config = dict(
    n_layer=16,
    d_model=96,
    n_head=3,
    n_kv_head=1,
    head_dim=32,
    d_mlp=384,
    vocab_size=1024,
    activation='silu',
    norm='rmsnorm',
    norm_place='pre',
    norm_eps=1e-05,
    positions='rope',
    rope_base=10000.0,
    rope_fraction=1.0,
    qk_norm=False,
    attn_scale=0.177,
    bias='none',
    tie_embeddings=False,
    parallel_block=False,
    init='trunc',
    init_std_qkv=0.0904,
    init_std_o=0.016,
    init_std_up=0.0904,
    init_std_down=0.00799,
    optimizer='soap_variant',
    lr=0.00788,
    lr_mult_qkv=0.7,
    beta1=0.95,
    beta2=0.95,
    lr_head=0.00768,
    grad_clip=2.0,
    warmup_steps=200,
    schedule='wsd',
    decay_fraction=1.0,
    decay_shape='sqrt',
    final_lr_fraction=0.1,
    batch_tokens=16384,
    seq_len=512,
    doc_mask=False,
    train_tokens=102400000,
    steps=6250,
    dataset='wikipedia_en',
)
Each number is 50 + 12 x the weight over its row's rms, rounded and kept within 0 to 99. Layers, rows and columns count from 0. The size before them is the row's rms in percent of the matrix's.

# layer 3 MLP up, 384x96, rms 0.257, rows 82-98, columns 0-95
089:64 53 48 43 36 63 38 56 43 37 76 53 66 47 58 44 43 41 41 66 60 28 21 45 57 53 45 40 47 59 64 40 60 52 42 50 54 39 56 61 42 39 61 34 35 35 56 38 44 62 79 66 47 45 57 29 54 31 61 59 61 58 43 37 47 54 63 67 44 51 44 60 45 69 58 44 45 42 33 53 63 74 39 33 39 72 31 69 37 39 65 59 53 42 42 60
102:45 47 59 47 65 32 49 38 70 60 70 49 36 13 46 42 58 76 53 51 62 39 43 42 47 56 45 49 40 71 32 62 40 58 66 51 39 46 54 47 39 50 48 62 53 41 64 56 44 60 48 61 34 69 32 65 38 66 65 64 33 45 55 75 56 57 35 64 49 45 54 59 61 54 37 52 57 63 41 52 53 57 69 40 58 39 67 33 42 24 52 55 32 57 42 61
103:56 44 43 34 55 56 39 58 57 56 65 44 36 48 50 43 61 51 41 48 58 50 58 37 57 29 53 71 59 59 47 35 62 59 50 25 45 58 64 73 39 57 49 48 37 27 66 50 57 48 44 36 62 45 59 61 77 34 60 63 50 50 71 48 36 75 37 58 64 55 36 60 35 47 45 72 60 59 66 59 72 40 59 42 64 62 33 43 48 68 48 34 73 65 43 46
098:51 63 39 40 49 57 52 39 67 41 55 42 73 40 41 47 48 44 50 39 39 48 54 26 62 46 50 64 54 50 56 53 52 62 52 81 31 50 57 37 69 50 51 58 31 59 50 55 46 74 48 48 30 62 49 56 59 43 80 24 37 49 52 52 72 71 40 55 20 37 59 38 49 41 43 38 55 40 37 53 54 16 63 46 67 56 46 42 48 41 52 44 40 42 57 64
099:69 52 55 48 59 49 70 77 56 50 71 67 56 57 47 49 63 19 39 43 38 53 47 37 34 35 49 62 29 41 58 58 51 69 47 44 61 42 71 30 57 36 68 55 41 54 56 52 44 56 52 45 47 85 43 59 83 51 56 51 56 48 66 52 49 42 41 55 42 59 50 40 43 40 62 54 60 64 51 34 36 63 49 65 63 56 25 62 33 52 57 46 56 61 42 48
088:37 36 30 32 46 58 59 44 31 34 27 53 42 50 56 26 54 37 50 89 62 70 50 64 51 54 64 43 42 56 61 58 55 56 40 43 34 66 47 54 53 47 59 59 58 53 35 42 62 56 40 54 73 60 66 41 48 56 48 61 54 46 40 43 50 50 34 37 43 61 54 48 45 57 47 58 31 70 44 33 84 70 54 41 60 39 73 42 48 58 45 56 54 38 57 43
103:37 57 66 44 67 59 65 38 48 50 53 40 67 64 39 66 51 47 64 51 54 59 66 42 56 43 37 54 38 45 37 56 58 42 53 62 39 78 56 59 47 51 65 60 55 37 40 48 27 40 23 76 33 58 55 25 63 71 46 41 55 54 58 45 68 53 24 50 29 35 54 24 41 59 56 53 67 54 63 41 60 37 53 52 41 44 46 49 56 47 57 42 61 55 42 25
101:56 75 50 43 57 39 50 45 32 52 54 52 56 78 50 42 32 41 63 52 66 52 76 74 53 53 54 55 48 48 34 59 42 61 29 50 36 26 49 47 54 65 56 44 46 43 41 45 47 61 40 51 51 49 24 67 50 48 66 73 58 65 48 47 58 59 35 54 48 46 54 34 63 67 50 49 83 38 61 27 28 45 61 53 77 45 60 65 55 48 59 57 40 43 50 52
100:40 50 53 54 70 67 70 51 52 63 49 59 59 29 51 48 53 65 38 42 38 57 49 57 63 30 36 62 49 58 37 43 42 66 58 41 55 54 70 61 47 49 57 64 58 35 32 60 56 65 30 63 56 35 45 49 59 64 61 64 33 35 53 51 54 58 44 54 64 39 60 57 30 43 42 40 35 24 60 47 67 69 35 77 31 28 68 37 48 49 32 57 45 53 61 48
083:31 55 52 54 51 56 37 44 54 63 42 46 37 45 52 29 69 45 53 59 40 44 61 73 48 58 46 66 60 47 57 51 50 57 24 45 27 39 47 47 27 40 63 63 69 43 49 60 54 59 47 42 62 57 74 56 61 72 42 46 65 70 49 55 64 51 77 57 27 70 55 33 59 59 39 69 55 35 38 49 59 52 46 35 64 67 33 46 54 66 58 54 63 64 54 32
093:78 71 45 45 59 28 49 51 47 48 42 47 56 45 42 55 45 71 64 55 38 46 65 53 33 61 30 75 53 48 51 50 60 46 40 74 52 49 39 66 82 67 47 57 31 61 73 59 49 38 44 61 45 47 63 43 67 50 62 45 51 77 55 62 24 52 52 44 57 61 51 48 62 39 38 47 49 42 49 48 35 55 77 70 45 42 45 28 50 57 54 41 42 50 40 47
112:35 61 84 55 53 40 59 79 45 63 41 36 45 29 63 42 42 37 54 25 61 62 57 46 51 56 63 75 46 51 35 45 42 56 52 50 36 46 53 33 68 55 55 45 59 51 58 33 44 40 64 73 59 66 62 45 43 57 64 55 42 35 68 45 57 33 53 59 52 55 46 45 27 52 52 40 54 42 40 43 55 61 45 38 16 55 65 56 40 35 47 51 35 40 42 35
103:54 53 48 47 37 38 26 34 56 43 29 64 72 52 44 55 57 54 45 50 65 50 90 63 44 31 44 32 54 55 41 44 20 46 41 59 46 43 40 45 52 65 55 42 45 58 81 36 58 47 70 60 56 55 56 45 48 67 50 57 52 50 36 41 48 68 56 58 50 55 50 54 65 30 37 47 43 35 49 32 78 68 64 53 61 50 44 53 35 47 57 68 49 47 37 44
093:67 67 51 41 37 58 44 56 46 60 48 29 57 52 47 36 59 42 65 45 44 42 43 32 43 60 60 66 71 41 53 67 29 49 36 48 35 40 46 37 68 44 60 39 48 64 24 48 37 26 42 74 32 62 26 41 55 58 47 33 54 35 50 49 42 49 51 46 49 51 59 52 37 61 36 35 64 22 44 74 51 48 64 30 63 32 50 49 40 62 51 43 55 56 58 40
096:49 53 55 46 44 62 30 39 66 55 45 40 73 57 69 64 52 46 68 61 38 39 49 37 48 21 65 64 67 47 56 55 49 28 37 61 56 34 43 49 58 55 76 62 50 63 55 83 62 35 66 54 57 53 65 27 56 59 56 73 48 64 63 53 46 44 41 42 51 46 52 54 57 51 34 54 45 58 58 41 46 47 57 58 44 30 45 61 41 57 70 32 42 60 26 43
117:44 53 54 37 42 30 37 29 62 56 60 50 57 30 48 48 75 68 62 34 55 46 49 33 42 69 64 53 34 66 51 64 38 62 36 65 61 59 40 46 65 41 29 61 48 46 74 42 32 47 36 35 57 36 57 77 39 55 66 52 49 56 47 67 46 58 62 54 47 57 55 46 42 32 29 63 55 52 48 61 42 56 57 61 34 52 45 31 59 51 60 60 35 56 75 55
098:51 45 55 46 68 49 47 44 18 52 44 75 34 40 61 37 50 27 56 51 41 41 48 65 42 70 43 59 60 34 09 47 30 41 32 53 51 47 34 54 41 53 33 63 43 48 60 63 40 65 36 58 52 48 69 46 52 37 57 74 47 51 55 46 63 35 62 49 55 64 43 45 44 43 47 51 33 63 67 47 50 41 39 46 59 77 40 46 42 68 42 52 53 59 31 46
# layer 3 MLP down (transposed), 384x96, rms 0.179, rows 82-98, columns 0-95
102:23 49 78 53 49 60 42 53 35 60 67 33 28 56 54 45 36 51 58 43 72 41 43 32 28 34 44 36 42 61 44 40 64 59 50 60 58 50 65 38 44 49 45 35 67 49 65 56 26 53 51 60 38 38 36 53 77 57 43 51 60 66 47 33 62 48 55 48 59 44 45 68 49 56 51 49 51 26 42 46 44 60 38 43 63 59 43 44 61 35 47 66 58 44 29 75
090:45 44 49 17 36 37 48 39 47 50 45 40 52 56 37 43 67 62 61 51 52 78 34 62 77 32 51 39 43 48 84 55 50 43 74 58 36 68 47 53 55 42 55 60 46 45 60 72 47 50 42 49 58 48 57 66 35 35 45 53 73 52 49 57 45 56 34 65 42 61 42 46 43 36 57 57 55 39 44 33 44 47 45 32 49 50 52 38 53 42 55 41 48 17 71 63
101:38 55 52 57 72 37 37 66 31 50 79 59 52 56 57 57 43 63 57 52 50 33 47 37 54 58 37 65 58 55 47 37 62 27 48 32 38 55 50 56 42 56 40 49 64 61 36 34 65 47 53 63 26 79 35 58 65 66 33 72 52 53 34 44 58 57 51 48 44 49 55 51 29 58 59 40 59 50 58 49 51 47 49 52 55 45 51 84 60 76 50 68 44 43 37 36
100:35 56 45 55 58 25 39 43 37 49 31 46 49 63 65 40 38 36 48 65 43 47 53 34 56 36 49 50 33 49 47 36 51 56 38 37 41 46 78 76 50 47 45 53 51 62 54 29 21 58 56 65 55 61 34 57 63 51 65 47 51 79 45 57 63 44 45 48 41 70 47 34 55 61 63 51 28 48 41 70 51 33 42 67 40 38 38 43 54 39 44 39 36 32 68 62
089:58 57 49 47 67 61 37 55 35 52 40 56 40 40 67 58 55 59 40 32 49 60 48 67 62 21 65 44 29 27 41 59 69 38 49 41 55 61 39 56 52 51 69 59 53 44 64 51 72 47 43 67 53 51 48 63 30 34 54 35 35 27 53 40 48 48 57 38 40 41 54 42 60 33 52 48 66 37 48 40 66 53 57 60 22 66 62 73 58 50 39 71 53 46 36 62
095:71 56 59 46 40 42 36 56 64 47 53 75 58 39 42 78 55 53 48 31 45 41 68 49 34 63 38 52 58 40 39 46 50 55 54 54 60 51 39 56 56 49 62 54 48 49 56 24 51 40 38 58 65 37 26 62 57 33 31 72 60 45 59 53 47 52 59 45 33 33 61 59 52 49 63 27 65 31 67 72 26 40 51 56 59 51 52 73 67 54 57 69 64 56 46 53
112:40 63 50 63 84 46 45 61 51 49 37 49 27 73 45 21 39 39 52 54 37 49 59 44 46 54 61 30 39 31 37 53 42 53 48 67 56 75 60 50 36 38 71 38 57 16 46 56 52 59 55 26 43 32 46 50 38 56 54 55 69 57 45 43 52 61 37 43 40 63 28 50 42 50 54 64 52 47 49 32 50 32 49 45 58 47 46 73 55 49 35 41 59 52 41 56
084:45 31 42 60 47 40 48 45 72 54 59 46 46 41 42 41 49 56 38 41 52 51 22 24 56 43 62 30 55 53 56 39 47 41 60 54 66 59 25 47 64 32 50 75 54 39 47 71 54 50 61 41 47 37 56 45 56 53 39 51 64 33 60 44 57 43 59 58 31 37 42 55 35 36 47 47 49 53 48 63 68 75 44 49 16 64 59 26 66 53 35 43 37 47 66 59
119:55 44 69 52 51 65 29 54 48 53 27 40 37 71 43 35 47 56 41 53 51 41 43 35 55 50 41 46 70 35 31 32 32 52 54 42 47 55 52 58 59 39 63 66 58 44 53 62 48 49 50 55 58 75 47 40 61 65 64 34 67 49 27 56 62 67 51 37 82 46 63 52 63 60 29 47 69 34 53 66 40 45 76 62 52 38 50 49 48 38 50 49 29 45 68 51
093:21 61 45 56 57 40 58 45 41 39 47 59 34 51 37 61 20 56 56 60 30 54 49 43 40 65 46 51 77 43 41 51 39 50 88 68 58 33 69 67 57 35 52 46 59 42 57 53 49 34 35 55 33 63 59 53 67 73 44 47 56 57 43 50 39 25 47 32 56 42 51 54 57 30 50 54 40 64 61 65 49 50 55 54 58 46 66 44 50 71 47 41 53 37 50 43
094:51 46 41 60 60 49 13 49 54 71 54 48 56 65 43 49 47 43 47 43 50 59 60 44 39 56 66 38 52 36 46 57 60 38 63 24 69 27 48 49 59 23 39 40 61 42 38 53 51 36 58 49 67 50 57 46 46 50 37 47 59 36 28 37 52 46 52 53 50 31 71 61 35 76 41 65 78 59 45 61 62 52 36 37 69 46 60 44 53 42 46 61 49 51 75 44
111:38 52 66 42 53 45 31 57 55 52 49 39 44 55 37 32 72 67 58 80 26 53 47 57 54 38 56 77 31 71 46 73 64 48 56 44 59 39 59 46 49 36 29 43 62 33 47 45 61 52 45 39 53 35 44 41 71 46 65 43 55 41 43 53 55 50 40 64 47 43 42 24 40 40 45 50 50 27 39 62 43 56 47 58 39 53 53 39 46 41 31 42 46 32 54 20
092:32 63 34 75 63 36 70 64 37 50 56 51 46 48 42 67 49 49 42 40 57 48 42 47 56 72 60 42 43 55 58 42 48 57 56 66 36 62 60 51 36 34 46 58 47 22 48 67 50 51 61 25 44 48 26 50 55 49 62 70 44 71 44 46 60 48 53 61 65 31 42 46 61 40 56 67 34 49 26 64 43 54 41 55 46 39 30 64 66 52 32 42 71 32 55 44
095:47 72 44 69 34 49 40 29 32 60 34 46 42 45 35 39 29 48 66 63 48 60 58 53 31 34 48 62 94 44 55 45 58 48 52 60 51 41 58 53 43 52 41 35 63 50 58 47 31 56 49 47 55 55 54 65 57 58 42 34 49 74 60 61 60 38 45 41 44 65 64 65 33 63 57 55 37 79 51 63 42 48 57 52 59 68 48 34 62 54 58 60 46 67 40 49
095:44 61 58 52 31 29 50 34 41 62 36 47 45 46 50 56 46 50 46 85 48 31 42 56 55 36 54 51 38 77 42 45 55 48 55 47 42 55 38 51 51 35 47 51 69 51 42 78 58 30 67 47 64 38 62 56 63 53 65 36 68 53 46 42 50 76 33 28 79 28 44 50 39 58 52 49 37 36 50 42 40 61 62 49 49 56 39 26 52 47 32 46 57 56 48 59
131:41 49 68 46 48 32 42 60 37 47 50 41 38 30 59 28 75 64 58 67 38 40 38 68 65 66 43 46 50 41 34 47 56 50 35 61 48 62 45 59 41 71 52 51 35 33 66 37 63 29 56 44 66 32 65 56 41 20 62 53 36 55 63 56 53 64 47 54 56 55 56 70 34 38 50 61 33 43 41 67 64 42 62 54 36 53 34 52 52 38 50 48 41 35 50 34
096:65 46 45 67 56 61 48 44 40 68 61 46 54 53 28 60 61 35 41 43 63 49 44 34 66 53 53 50 38 58 81 32 69 63 51 52 48 35 59 45 68 56 60 39 67 50 52 37 39 46 47 53 51 49 35 48 47 67 42 47 63 37 42 27 37 45 33 35 46 48 36 37 54 28 43 68 72 38 34 48 37 46 46 59 44 24 72 45 58 57 56 54 42 30 65 69